Part of a small language model's weights: LayerNorm before each block.
Each number is 128 + 32 x the weight over its row's rms, rounded and kept within 0 to 255. Layers, rows and columns count from 0. The size above them is the row's rms in percent of the matrix's.

# layer 3 MLP up, 768x256, rms 0.145, rows 501-514, columns 0-255
size [131 123  98 129 101  70  83 104  67  98  99 113  77 104]
[[132 130  89 194 166 127 123 114 122  67 126  99 195 119 147 123  32  96 114 168 140 162 151  83 157 106 124 167  78 111 158 138 121  94 172  80  97 163 193 142  70 127 125 135 141  93 179 132 146 124  92 134 136 121 102 152 130 147 102 208 158  93 114 129  95  74 162 188  86 178 150 121 233  64 138 111 167 151 108 145  92 188 123 161 178  81 107  93 122 164 105 170 151 117 115 158 160 165 131 159  72  82 144 132 120 134 121 145 151 121 103 143 163 103 140 150 133 156 152 129 147 147 125 115 111 157 130 132 123 123 118  77 172  86  38 130 103  67 103  72 126 115 135 158 143  93 168  83 128  75 138  86 162  83 195 100 115 125 172 184 152 176 146 142 136 160  94 158  91 140 144 127 104 119  69 127 102 154  95  94 113 149 144 147  87  91 139 180 116 130  89  91 108 124  68 165 113 124 106 117 107 120 120 160 156  92 107 119 145  93 103 122 169 119 158 154 138 128 144 137 158 199 128 119 120  75 166 151 122  81 108  73 134 119 169 148 162 139 131 131 114 100 149 123 120 119 120 126 172 116 139  96 110 200 165 176]
 [158 174 109  85 124 144 149 135 174 146 100  82 111 145 123 132 158 112  91  80 163 139 135 166 125 116 136  74  96 135  83 103 144 121 155 168 160 146  62 142 149 141 151 101  84 111 165 168 169 157 198 109 118 120 112 147 134 143 124  73 104 148  79 163  72 221  19 106 100 109 122 159 105 119 122 146 128 140 140 121 136 171 109 117 117 152 136 157  99  83 115 134 113 159  91 171  98 164 128  89 146 134 206 150 168 105  88  89 145 135 140 114 130 126 132 129 172 133 167  89 146  76  95 181 163  98  83 125 141 131 134 130 145 161 161  86  77 131 147  62 204 179  64 142  46 140  87 121 100 159 123 116 129 152 117 129 130 190 102  51 112 117  82 114 181 135 134 115 110  97 109 141 196 113 112 115 157 126 184 142 139  70 170 165  60 144 140 123  75 103 150 147  88 135 111 122 145 133 161 120 134  98 120 111 103 170 160 124 118 149 178 132 125 146 106 108 133 151 110 111  89  97  93 175 124  58 134 173 109 147  76 139 185 159  94 116 147 146 192  80 138 151 134 142 111 112 184 116 107 115 151 180 153 107 125  98]
 [ 99 136  84 134 101 125 155 130 109 133 181  86 130 140 180 158 137 165 136 169 134 124  90 112  97 115 142  86  99  96 168 113 113 133 123 133  18 144  95 151 184 142 103 101 123 129  95 139 126 146 175  95 114 173  96 134  85  64 130  85 128 156 133  82  62 172 138 131 126 130 182 133 138 131 140 110 137  90 165  96 148 108 164 140  88 115  99 108 121 128 132 173 170 135  58 157 185  86 170  66 123 160 148 116 131 174 180  66 147 148 135 132  91 125 165 124 122 122 138 102 208  92 140 163  92 179  76 110 153 168 114 176 166 185  19 190 163 133 144 131 175 111 197 111 133 168 120 107 120  48  93 117 161  95 143  92 156 142 127 117  97  96 134 105  86 116 121 137  95 124 113 135 149 176 108 177 181 124  93 149 132 120 192 124  98 162 193 116 133  76 110 123 136 124 103 119  56 109 117 167  92 127 122 122 156  51 167 111 130 122  97 127 192 137 129 165 152  88 142 167 128 126 125 168 105  84 105 128 142 130  68 123 119 162 170  98 112 114 125 172 141 123 133 111 150 116 163  80 129 142 114 115 113 150 139 165]
 [ 92 157 139  89  51  74 107 103  72 178  66 168 154 172 141 146  89 156 151 112 113  55 147  88  85 152  74 119  96 125 106 155  90 139 144 166 162 128 145 112 114 120 122 128  81  78 104  23 132 116 107  96 155  67 127 171  80 156 157  89 125 108 166 103 166 104 199 108 142 118 100 158 109 103 155 155 105 110  94  75 112 141 141 144 129 102 168 122 114 150 121 134  89 137 160 122 165 149 173 117 145 117 179 116 175 163 122 162 127  91 145 114 139 150 135  86 103  77  80 152  91  91 120 128 110  99 188 148 141 160 106 102  95 118 117  72 149 141 162 134  81 135 135 148  86 138  88 131 172  84 167 119  83 154 158 138 113  93 154 134 186 138  81 155 119 117 124 110 122 152  86 153 162  57 161 109 113 132 113 109 149 101 146 157 203 141 139 119 134 120 173 168 145 192 159 116 127 113  95 159  98 142 153 123 140 140 168 156 147 102 159 131  94 127 102 158 147 188 158 194  54 121 144 145  93 104 191 117 108 113 155 141 126 129 137 153 148 163 114 160 135 177  83  61 152 104  75 148 160 212 134 130 148 180 136 143]
 [159 108 128 125 148 155 134 143 120 121 107 157 146 143 133 149  79 106  96 135 106 165 123 128 153 119 170  77 173 149 179 124  74 118 128 144 170 174 157 141 147 144 118 132 102 167  57  73 118 113 157 178 191 189  93 165 183 110 132 158 102  82 145 135 107 114 112 107 109  90 173 128 103 170 102  91 167  85 144 174 152 155 104 116 176 138 116 135 152 142 132 103 191  90 132 137 170 110 201  82 103 155 106  88  80 127 168 144 125 163  99 138 178  83 135 162 122 180 106 115  68 132 102  69 118 138 188 101  97  66 136 105  99  72 135 177 158 100 128  97 164 127 133 166 147 158 130  86  85 137 167 103 146 186 122 121 109 147 120 140 127  51  68  74 152  93 119 141  73 135 133 175 120 102 162 196 112 168 115 100 171  96 135 122 124 121  82 105 113 133  99 148 138 131  73 150 105 169 173 156  78 119 149 124  68 170 143  96 149 129 113 131 164 181 118  82 146 124 113 114 121 119 128 179 155 174 160 144 119 133 135 170  79 111  76 192 126 104  91 109 129 172  16 134 156 110 101  93 122  89 125 111 130 114  93 140]
 [182 137 169 186  71 101  53 130  60  79 107 101 134 114 164 129 100 166 108  55 135 166 127 185 129 127 138 107 160 155 151 129 143 115 129 148 140 106 145  94  97 138 123  46 131  79  88 115 132 119 118  77 123 127 150 140 110 193 150 141  96 132 147 138 109 105 110 146 161 139 105 130 131  93 120 150 125 108 167 143 181  87 165 119 149 188 117 105 154 165 210 163 114 138 119 152 117 130 108 160 131 182 157 106 134 130 183 133 128  86 149 100 150  76 211 165 157 143 107 128  93  51 140 210 160 122  55  74 125 128 144 167 137  80  77 134 138  83 146  82 134 116 111 150 215 101 130 120 110  47 118 148 117 123 122 133 126 117 119 124 142 140 196 146 108  62 132 104  93  92 161 152 176 113  96 107 109 116 192 100 135 138 113 122 117 174 123 125 123 149  97 118 127  61 140 120 150 152 160  81  60 151 101 159  96  87 116 157 114 146 182 129 140 164 108 137  72 137 140  87 179 120 115 116 164  74 117  94 143 121 151 147 175 128 106 122 168 147 112  95 146  72 140 125 121  82 111 162 173 131  82 134 125 155 175 120]
 [142 112 154 138 148 149 143 167  85 126  85 122 178  55 109  89 124 140  99 137 118 129 153 121 131 123 114 146 119 111  97 128 136 183 128 138 171  90 119 139 183 115 142  98 162  69 135 106 122 117  83  74 135 111  95 148 104 141 118 153 147 163 129 157 152 161 111 123 122 139 149 186 146 103  93 137 109 121 147 134 106  87 135 101 121 175 167 108 123  86 185 122 155 123 114 136 127 125 118 102 120 138 109 144 172  93 153  98 121 131 103 123 115 149 147 119 198 179 166 108 166 111 113 164  80 135 142  42 161  73 123  92 161 102 183 186 176 203 123 125 130 183  58 151 117 100 165 149  79  98  39 104 174 120 118 148 140 160  81 136 140 132  86 158  52 117  94 129 119 145 112 142 133  82 162  79 135 105 130 110 129  89  62 109 130 136 121 142  77 192 158 143 127 143 117 156 118 141 173 115 101 197 115 127  93 190 155  92 101 158 160 135 178 148 142 122 112 139  74 101 114  78 130  86 137 114 145 182 115 173 113 135 102 122  59  99 238 122 125  87 180 100  62 146 158 123 107 116 159 116 122 128 186 134 202  76]
 [104 102 156  68 140 150 168 173 174 179 154 125 170 150 163 151 143  98 113 126 152 161 119 112 120 114 173  81 122 153  75 136 103 135 122 104 132 133 153 115  85 133 148 142  96 114 113  72 133 148 127 102 143  56 153  94  97 105 152 164 108 161 144 133 145 189 128 115 142 174 161 171 120  51  92 120 132 155 123 164 167  89 131 107 160 186  77 106 149 116 116 184 131 189 149 146 129 108  90 135  86 124 196 161 144  96 112 155  90  86  76 151 167 115 166 134 109 124 114 101 158 160  93 102 114 141 147 102 141 152 183 160 109 164 116 113 119 141 200 105  77 174 147 109 123 154  69 190 118  90 172 140 140 144  62 134 197  97 121  14 137 152 134  78 128 128 150 147 106 110 169 154 127 156 147 113 159 149 158 106  82 138 162 102  98 153  69 125 160 109  55  65 148 159  89 126  84 135 114 101 115 138 157 120  99 109 182 138 129 152 156  85 140 130 110  76  86 113  61 136 102 112 120 116  83 123 181 134 120  83  69  96 168  88 104 135 139  86 111 180 165 119 149 127 102  66  85 119  94 145  97 158 142 142 157 115]
 [ 84 135 158 120 149  84 108 161 155 141 123 122 138 127  80 150 169 140 177  93 154 133 118  99 100 129 155 168 124 125 187  94  77 141 103 138 124  58 154 130 155  96 132 124 109  67 115 114  98 140 134 162 184  94 137  76 129 100 139 156 100  92 155 123  86  61 184 175 148  65  69 158 111 161 143  98 173 142 129 132  85 111 134 162  93 133 138 141 118 137 128 132 136 125 151 217  90 109 132 128 111 163 130 159 184 120 142 124 148  75 124 125  82  77 123 169  87 140 145 169  91 114 176  96 180  64 156  94  89 155  91  66 135 178  61 177 103 155 126 129 141 127 152 159 100 151  83 108 135  87  90  99 101 150 104 157  47 136 140  74 114 120 177 131 120 124  72 138  84  82 189 155 104 114 136 118 129 158 150 149 132 171 113 123 130  98  66 151 108 152 111 171 148 146 132 164 104 157 181 104 119 149 138  90  98 135 125 139  96  99 159  94  92 128 150 164 141 118 132 144 175 105 142 168 112 156 168 134  77 206 130 114 128 192 197 138 114 119 138 109  85 115 163 105  73  93 117 216 152  90 163 148 138 115 181 142]
 [106 118 136 204 102  87  54 125  94 131 104 162 155 147  84 112 165 131  55 119  86 102 151  82  94 153 146 113  78 197  97 138 197 108 144 105  97 137 118 132 119 140 140 161 145 171 139 141 107 142  98 172 110 146  88 104 181 146 132 205 151 107 147 121 126 102 122 178  85 107  92 124 130 102 122 143 129 132  83 138 165 143  86 187 145 149  82 150 138 102 126  72 164 116  83 169  85  95 142  99  88 165 119 117 165 158 130 133 124 180 109  97 124  79 174 118 205 101 102 143 124 139 132 135 133 147 192 146 126  95 121 114 113 133 162  87 102 129  76 172  75 120 139 126 145 156 115 139 128 127 120 110 152 136 180  84 195 123 143 170  96 129 144 158 124 111 133 115  83 154 131 100 137  99 158 122 112 100 148 130 161 108 102 144  97 113 136 124 166 161 169 177 142 128 129  77 111 103 105 173 142 110 109  87  69 170 183 144 142 127 124  95 137 144 108  59  74 155  87 165 105 112  81 100  86 209 171 133  98 185 182 130 159 129 155  63  91  93 138 151 174  95  66 132 123 185  62 123 122 143 173 143 188 103 150 175]
 [177 131  68 143 127 144 129 134 145 126 162 141 134 163 109 148  83 131 133 120 138 124 146 206 135 117 134  95 120 113 124 104 123 118  55 147 110 168  96 228 129 131 137 101 156 141 145 146 176 152 116  94 118 195  87  98 112 144 141 113 166 157 138 146 122 171 134  79  73 155 144  73  80  66 152 159 137 136 161  98 122 140 139 114 138 113 125 114  81 137 144 154 139 105  90 140  84 163 177  84 183 148 172 206 151 124 104 167 159 160  99  86 151  90 175 197 180  93  95 168 105 108 201 157 106 133 106 130  90 115 109 139 114 154 138 177 122 148 141 140  79 140 142 148 113  82  62 171 101 130 144  97 162 114 162 124 119 118  80 107 117 101 132  86 160  94  70 113 122 167 127 137 111 136  70  98  92 119  96 138 189 103 118 144 105 124 163 218 129 131 140 126 114 133 159  73 129 129 139 108  72 138 109 102 167 150 229 107 169 129 141  93 136 144 160 102  69 110 163 158  81 145 148  93  94 115  59 141 116 125 105 167 181 169 142 140 132  57 128 117 114  71 122  63 108 131 108  80 137 121 116  88 153 152 126  89]
 [126 113 198 132 134  94 124 191 110 114 130 102 102 148  84 132 170 154 129 108  83 117 114 134 115 129 120 179 148 159 152 111 146 132  85 184 117 172 115 136 106  45 116 104 139 119  73 118 125  91  96 105 146 127 128 118 110 168 180 153  61  79 146 128 178 137 189  94 128 141 101 153 166  62 180 201  66 174 143 164 135 103 178  74 160  88 164 162 166 118 144 108 156  78 132 134  87 163 170 117 179 142 112 123 101 106 109 156  83 137 155 145 133 100 140 127 102  92 109 153 143  81 125 117 165 117 205 133 119 132 125 134  93 137 156 111 108 111 142  95 154 155  68 143 116 144  99 163  34 101 127  93 180 138 142 137 139 111 107 104 109 122 101 103 153 105  84 152 189 150 115 148 135  73 141 111  75 123 112 161 151 179 133 153  90 157 114 120 127 152 124 119 129 162 182 228 177 145 108 135 103 162  81  91 113 125 144 127 134 158 107  92 108 124  84 118 117 165 176 118 136 132  93 137 139  63 131 184 125 202 136 120 135  63 102  92 155 116 110  83  98 103 208 132 150  67 140 126 138 157 112  62 163 119 106 134]
 [146 100 176  89 159 109  72 208 143 169 166 112 116 132  97 133 122 160 105 173 118 131  93 130  68 160 118  87 134 108  81 120  93 153  71  96  74  92 172 108  65 124 134 173  96 136 170 167 139 157 135 103 130 129 104 134 125 132 169 139  79 126 137 178 116 103 133 129 170 132 160 139 108  64 106 104 112 118 117 153 123 189 139 135 169 111  73 169 175 165  93 137  99 179 138 128 155 166 141 106  83 180 139  81  72  75 136 102 141  80 144 142  65 140 181 141 171 133 125 207 158 107 143 203 123 122 128 107 134 148 110 130  91 145  41 145 152 157 175 141  89 118 152 138 138 116 141 200 117 130 129 118 186 151 116 145 104 126 175 140 140 150 127  82 159  82 108 127 114 132 185 125  77  79 108 111 122 125 126 169 143 129 122 151 116 160  85 138 157  82 124 112 123 120  78 187 143 115 152 164 128 160 121 107 128 113 103 100 137 139 148 149 121 167 108  70 156  76 137 104 157 100 140 159 131 206 159  83 119 103 122 111  88 139 109 113 174  93 138  66 164 178 135 107  92 161 127 147 159  60  43  76 167 157 152 136]
 [125 120 117 143 152 132 147  83  94 119 134 163  88 121 166 142 159  89 218 157 137 141 136  69 115 150 119 176 141 173  28 149 105  98  97  94 121 137 124 113  80 132 110 189 117 163 136 150 175 116 131 172 117 191 148 107 145 105  50 130  49  79 136 145 115 113 116 149 116 150 132 121 108 145 140 172 138 149 128 102 128 173 120 154 191 113  60 156 142  93 107 102  92 104 124 175 113 140 153 101  94 186 128 129 151 103 122 106 163  76 110 128 147 174 131  96 186 151 163 185 154 111 141 116 121 131 154  83 112 116 107 178 189 128 156 109 189 119  83 188 107 117 117 108  58 141 111 167 156 103  97 166 158 153  93 205 130 135 165 154 112 128 132 123 127 131  69 118 101 141 166 106 138 173 167 107 123 151  81 147 103 147 149 147 112 142  99 190 104 135 165 132 165 140 113  96 132 126 154 150 154 126 149  77  95 194  96 151 158 138  78 127 141 178  60  89  98  91 101 119 131 161  88 175  57 156 197  81 123 141 116 112  82 133 198 127 128 132  96 159 133 106 112 111 141 128  77 103  75 141 145 110  99  93 144 160]]
# layer 3 MLP down (transposed), 768x256, rms 0.0451, rows 501-513, columns 0-255
size [103 105 106 101 116  78 103 103  74 133  97 107  78]
[[113 141 137  69  82 102 124 155 128 193 111 135  56 157 127 133 235 145 136  51  87  74  82 137  93 146 126  88 161 106  98 138 165 159  88 137 164 124 103 136 165 128 136 151 144 160 101 160 112 125 190 125 176 145 177  97 113  82 132  61 105 177 135 111 196 167 110  53 164  94  88 120  39 189 117 134 129  89 162 118 174  65 133 126  97 173 173 160 130  86 156  75  98  99 149 105 112  97 121 107 173 173 137 126 145 119 161 101  90 137 135 100  81 136 101 118 102 126 100 145 117 108 118 170 126 101 104 130 115 150 105 172  76 162 206 141 157 160 137 180 116 143 143 114 101 115 100 156 134 161 123 162 103 170  52 130 130 113  74 129 110 111 165 146 134  87 153 100 153 148 127 115 140 120 191 139 153 117 134 159 144  96  94 106 180 171 138 103 151 103 138 149 165 126 141 108 159 127 156 142 158 160 122 130  93 172 133 126 111 171 156 134  69 116 113 142 109 152 111 148 104  66 118 133 111 125  63 134 168 158 151 201 117 170  88  95  96 112 117 137 155 126 105 138 158 129 135 142  71 119  88 143 133  82 110  63]
 [102  66 157 186 140 134  65 130 141 127 170 119 109 128 164 121 118 104 151 173 117 103 108  69 141 112 146 160 135 127 172 160 133 131 111  52 130 116 192 116  98 126 138 131 162 108 129 111  96  79  86  91 130 102 150 114  96  86  95 168 180 146 121  85 169 121 209  96 153 121 115  80 167 117  69 142 134 148 138 154 133  85 151 151 133 134 132  84 170 176 134 111 150 126 142 110 112  75 134 122 109 133  80 115  99 117 174 186 125  95 114 114 161 161 113 155 139  73 108 151 133 158 161  67  94 161 123 138 146 160 152 139  91  88  86 170 212 106 116 135  72  68 145 140 176 125 162 106 130 129 124 177 150 144 156 123 147  98 137 198 141 111 113 131  68 102 121 137 118 129 128 124  68 162 149 151 103  98  85 110 128 221  82 115 164 103 127 141 181 215 120 124 131 103 159 162 122  96 102 182 165 140 146 141 165 106  92 112 127  97  56 125 169 120 132 151 101 110 149 172 171 201 152  63 108 166 113 148 103 106 170 131  92  92 157 101  97 125  79 154 145 116 121 119 170 140  74 181 155 171 116  75  95 155 152 146]
 [153  86 172 123  99 171 125 108 152 165  96 122  62  95  92 125 100 113 139  83 137 154 159 179 142 116 140 146 144 129 138 153 144 133  90 118 192 120 141 157  73  70 115 144 114 130 165 114 129  98 111 106 146  93 133 127 138 128 114 170 137  89  85 164 147  64 122 152 115 182  97 143 125 127 118 128 156 211 146 174 110 174 120  98 207 121 170 168 135 145 106 142  67 110 106 115  99 172 107 185 114 102 132 122 133 140  85 165  50  73 154  78 136 113 134 168 162 120 141 179  96 169 111 134 111  42 182 158 121 112 127  66 127  48 169  95  80  90  81  91 134 178 104 169 122 167 151 161 139 191 205 179 110 184 164 158 142 107  77 108 135 134 157 156 180 142  94 133 161 119 150 174 114 140 159 121  88 140 136 132 136 131  70 137 132  96 129 116 107 150  87 138 139 103  98 125 189 135 136  88 119 134 119 120 118 165  99 122 123 110 118 144 154  84  90 133  99 153 126 154 115 113  93 101 152 182 151 147 183 111 141 139 209  74 130 152  98  79 130 103  86 115  83 119 177  74 103 170 129 114 113 169 148 108 123  87]
 [127  99 120 196 174 169 154 134 159  89 149 107 105 107  86 104 160  99  98 172 178 200 102 146 180 139 168 139 146 140 147 101 164  94  89 107 101 137 144 141  97 118 122  80 184 168 113 210 117 110 158 144  85 189  52 101 170 133  76 189 120 135 124 139 102 123  76 150 129 122 141  86 165 166  78 103 146 139 152 183 106 150 142 150 131 143 118 143 152  87 133 137 161 125 119 140  79  90 113 130 140 149  71 148  66  93 143  81  94 152  94 154 121 108  74 136 133 156 158 100 195 163 151 133 156 127  78 107  97 119 144 163 154 142 160 173  82 109 116 101 167 122 122 117 186 133 180 138  86 161  94 160 164  87 115 115 151 128 116 107  93 131 145 115 138 119 146 138 113 108 147  90 108 200 106 122 128 110 151 155 100 176 114  92  58 109 103 137 136 112  91  82 124  74 118 153 110 163 171 121 164 154 131 141 134 126  73 124 106 119 118 112 164 105 143  76  89  94 148  66 210 166 109 114 155 141  64 130 165 169  92 112 113 117 125 101 119  94 143  93 125  84 172 211  94 160 149 164 119  52 115 134 111  78 113 159]
 [133 173 122 187  77 115 121 116 154 163 151 123 138 144 153  58 124 157 147 132 163 148 117 156 139  88 110 193 100 141 128 107 180 186 142 107  89  40 136 176 117 117  86  97 134  95 150 162 118 156  93  95  75  98 181  93  85 136  41  73 159 196 145 128 104 127  97 194 145 171  87 105  89 106 156 170 139 167  86  56 148 202 143 144 114 129 134 184 135 117 198 139 137 132  76 133  99  72  96 169 139  66 121 168 143 129 134 140 112  79 130 142  82 132 182 106 132  83 169 156 190 107 120 122 153 143 103 147 155 172 100 115 129 100 110 113 131 167 112 107  86 162 124 102  65 160 145 174 147  86 126 103 114 120 102 128 176 135 106 189  97 155 111 156 178 118  89 134 143 141 108 117 105 140 132 118 158  87 141 147  83 163 116  50 137 165 132 170 167 101 162 121  88  88 127  71 171  86 161 122 131 110 106 121 156 120 105 145  99 113 157  77 138  95 177 114 128 118 173 165 130 107 118 125 104  94 104 173 162  90 111 141 183 159 132 103 162 160 134 134 149 113 157  67  99 132 125 100 114 167 108  99 125 158 117 117]
 [ 52  66  93 119 138 151 148 133 145 153 144 155 189 118 107 116 153 147 131 171 115  80  91 101 130 121 114  73 129  55 129 114  77 164  72 134 118 105 109 170 129 105 147 127 128 131 115 151 143 123 141 167 124  53 121 119 134 104  84 107  71 179 109 114 123 106 150 124 159 159 130 160 140 158 111  72 107 127 102 137 132 105 117 136 136 150 147 126 152 111 108 186 158 129 101  54 180 179 170 119 130 105  55  70 195 156 125 127  98 158 106 149 129 131  73 134 120  94 120 113 122 163 147  93  91  68  97 177 110 191  75 137 131 112 121 138 101 255 147  92 124 139 127 155  86 143 129 118  92 150  76 185 112 111 121 105 106 151 126  92 185 131 139 199 116  92  76 138 166 151  87 151 107 164 161  85 142 127 143 131 158  96 131 204 118  88 144 125 176 117 129 111 151 195 104 130  71 106  94 120 118 123 124 150 147 167 114 109 127 178 119 104 168 143 174 166 132  82 146 148 128  96 129 114 142 143 140 148  91 138  92  91 108 142 123 134  85 111 142  96 104 111 146 168 167 149 160  99 193 162 189 172 126 137 101 121]
 [145 155 131 138  79 172 158  90 118 115 129 115 162 133 102 107 146 151 124 132 161 132 138 134 116 121  97 131 125 160 110  96  97 139  85 148 141 102 144 101  83 136  63  69 160 141 105 136 131 146 120 131  94 140 130 172 174 131 112 122 125 106 112 129 121 180 128 142  72 123 144 129 133 155 125 110 146 104 128 163 164 162 105 126 123 100 106 198  88 139 161 127 125 109 102 111 127 160 110 130 134 143 172 116 124 193 169 120 109 129 209 178 103  71 125  69  62 126  55 150 106 164 134  98  74  82 101  97 159 105 111 135 188 158 128 132 113 255 154 161 143 137 115 147 104 139  93 151 110 161 103 125 136 116 125  73 118 112 143 102 100  96 150 135  93 150  98 133 164 157 102 159 143 156 101 109  95 106 176 155 156 133 148 126  96  99 125 177 126 190 120 125 108 136 116 147 120 149 118 121 110 118 176 210 146  67 120 150 130 155 126 156 188 137 156  53 140 128 102 114 176  93 111 128 187 172  89  61 164 111 148 109 102  76 129 151 132 161 126  80 145  31 168 137 129 120 133 153 119 125 133 113 139 141  68  51]
 [160 160 149 192 139 135  82 111  89  75  81 149  66 108  85 128  91 140 134 127 127 108 118 115 109 128 110 144 100  91 156 118 157 132 164 154 125 154  99 103 147  80 126  82 105 129 151 183 136  99 130 123  69 166 125 147 116 160 120  90 108  93  74 101 109 146 136 136 119  95  82 115 112 206 166 133 101 122 165  85  67 136 152 143  87  95 180 150 134 133 135  87 110 117 104 119 109 159 181 125 138 139  64 112 120 157 147 115 122 135 142 161 100 136  97 132 172 126 146 129  86  66 138 161 114 122  67 119 118 112  31 122 124  82 117 151 127 103  81 126 135 106 139 164 111  95 164  69 164 116 114 128 129  72 209 133  58 166 144 218 113 100 114 159 136  77 120 140 105 136 118 110 126 114 121 131 109 123 102 158 154  84 128 194 191 126 176 101  82 141 185 154  74 115 163 137 187 134 113 162 136 144 101 163 135 134 106 135 155  92 109 145 122 147 161 161 159 129 193 124 186 164 126 178 209 164  78 144 108 165 143 189  70 152 173 170 115 135 150  86 114 149  88 124 140 216 140 145 155 126 155 112 166 131  90 119]
 [186  95  86 138  82 114 146 109 105 191  90 103 109 120 124 174 109  99 127 180 129 118  97 140 174 109 131 135 130 140  83 177 179 134 149 123 101 184 107 124  79 209 125 167 165 133 181 122 125 125 105 134 132 138 161 167 116 156 106  96 121 171  38 105 164 184  66 113 106 138 188 133 189  96 128 129  58  87 112  95 139 101 146 140 173 113 102 141 134 115 143  92 144  78  97 106 176 132 133 181 142 112 127 177 133 142 140 156 136 105 102 130 136 176  63  72 180  98  94  82 143 128 122 174 136 114 105 117 144 135 165 184 134  50 122 101 115 186 159 122 131 114 141 112 150  98 184 165 143 119 144 163 109 171 127  78 187 110  99 135  78 151  97 172 156  94 178 118 163 112 124 112 150  67  99 151 105 125 143  91 114 106 144 126 123 117 169 150 147 137 131  97 120 142 155 118 170 125 150 141 144 157 132 161 104 162 106 103 135  88  98 112 177 148 132 149 129 127 131 118  68 121  65  94 100  90  95 150 144  76 144 133 154  40 134 106 104 124 155 131 167  49  46 112 154 142 110  52  97 172 123 133 105 171 128 145]
 [107 139  99 142 164  98 117 119  99 126 154 116 172 124 142 116  56 110 105 145 116  98 138 144  50 119 125 118 150 160 176 102 171 159 158  32 116 114 170  68 120 119 196 110 115 106 131 116 124 153 136 142 140 192  95 143 102 102 173 154  98 148  65 100 136 144 137 148  96 159 154 100 186 120 149 175  55  67 125 146 134 155 107 156 119 185 144 126 109 181 122 117 119 124  74 125 189 156  95  97 110 162  81 127 118 121 117 130 107 133 113 108 130  95 121 122 168 135 119 134 110 106 106 169  76  51 150 160 147 157 134 123 138 145 112 125 142 115 133 106 194 152 185 154 128 107 131 137 149 133  54  92  61 168 153  88  91 124  78 185  87 137 106 147  92 110 133 119 116 133 115 133 170 138  91 136  66 160 156 160  97 164 127 156 145  64 127 125 128 141 123 149 134 159 168 205 132 115 139 176  79 141 101 113 164 101 163 169 107  88 167 146 121 109  97 146  76 108 127  81 115 133  76 134 154 189 112 121 191 228 165 210 149 107  89 123  95  91  96 158  90 122 132 141 132 120 124 142 158  85  82 184 120 109 115 121]
 [ 73 150 171 140  84 122 153 142 107 146  64 114 124 114 168 119 174 121 114  82 125 135 121  71 127 133 130 162 129 123 145 101 139 167 198 109 144  99 135  56 111 131 125 142  83 146 128 107  81 101 155 178 117  55 153 166 114 113 133 118  93 104 113 108 139 135 105 195 187 136 147 189 167 178 109 147 123 143 110 188 139 122  95 168 113 150 115 135 148 115  68 129  95 136 146 155 168 115  89 149 107 116  93  77 103 117 132 109  88 103 145 199  84 160 105 123 106 166 175 115 132 146  61 122 131 135 145 106 121 141 183 106 160 120 104  96 150  76 115  84 166 117 132  87 171 163 154  91 145 138 115 194 124 150 125 126 140 127 180 123 115 167  93 173  99 140 214 136 149 113 135 123 131 107 168 134 165 133 146 139  88 143 155 126 182 159 125   2 102 109 137 144 157 111  97 175  98 106 138 161 175  99 144 133  74 121  47 116  85 131 132 181 147  99  83 152 181 118 103  93 169 107 118 185 156 135 192 104 118 103 127 111  61 106 121  95 105 216 142 132 153 171 153 160 139 135 132 134 111 109 144 154  74  99 141 165]
 [130 125  53 154 112 150 151  71 147 144 135 151 172 155 151 113 111  98 151 147 139 149 129 119 139 113 142 131  93 122 141 103 131  85 157  87 159  67 131 107 134 181 144 126 124 140 142 111 136 162 176 116 117 117 136 128 159 105  75 121 187 173 158  90  87 153  80 158 147  93 170 121  70 190 100  80 195 100 115 117 135 182  93 194  82 206  70  76 100 145 110 158  73 160  90 109 174  99 105 135 120 127 172 153 166 158 171  71 165 121  68 106 121 143 137 123 145 166  91 119  70 151 135 148  86 113  86  94 111 143 123 100 119 106  76 179 143 130 102 163  83 119 157  88 108 105 171  67 204 145 130 155  99  90 126 119 110 144 161 115 130 157 123 134  97 161 162 117  79 103 114 105 146 157 126 146 143 155 176  93  85  69 124 134 165 130 147 112 128 107 155 129 113  81 118  32  76 140 126 102 148 123 162 168 131 115  95 139 138 130 173 166 175 120 163 134 157  98  85 127 125 102 161 140 118 192 157  71 165  63 160 133 123 166 165 152  94 132 165 162 140 151  76 166 100 177 118 162  88 127 131 167  76 153 140 121]
 [126 152 114 163  69 137 138 160 100  68  86 189 148 125 116 109 159 129 158 120 128 120 148 156 171 154 110 123 121 130 166 152 138  84 190 154 176 145 104 141 138 116 155 102 181 127 123 151 134  65 117 116  96 124 121 140 119 104 155 148  98 126 123  97 113 137 104 117  90 123 112 154 138 184 126 131 158 128 168 134 169 106  48 119 122 167 171  89  74 127 207 111 128 107 167 102  80 113 100 165 162  16 125 150 136 189 133  99 130 152 136  43 211  99  61 106  75 146 123  62  97 126 105  78 119 161  91 162 103 111 132 152 180 130 185 151  92 165 110 124 113 169  65 125 111 117  98  67 142 134  77  96  89 120 126 137 108 142 116 125 139 135 154 192 131 137 185 131 112  66  94 129 172 172 171 104 143 130 137 120 107 149 137 179 178  97 186 113  79 189 103 104 161 154 102 109 132 123 103  68 128 127 150 137 124 139 111  82 153 156 112 143 170 151 159 174 152 152 109 188  96 144  84 115 154 121 143 111 130 149  88 101 156 137 115 139 104 118 150 182 120  92 109 174 142 113 171  76  72 154 163 151 146 131 126  79]]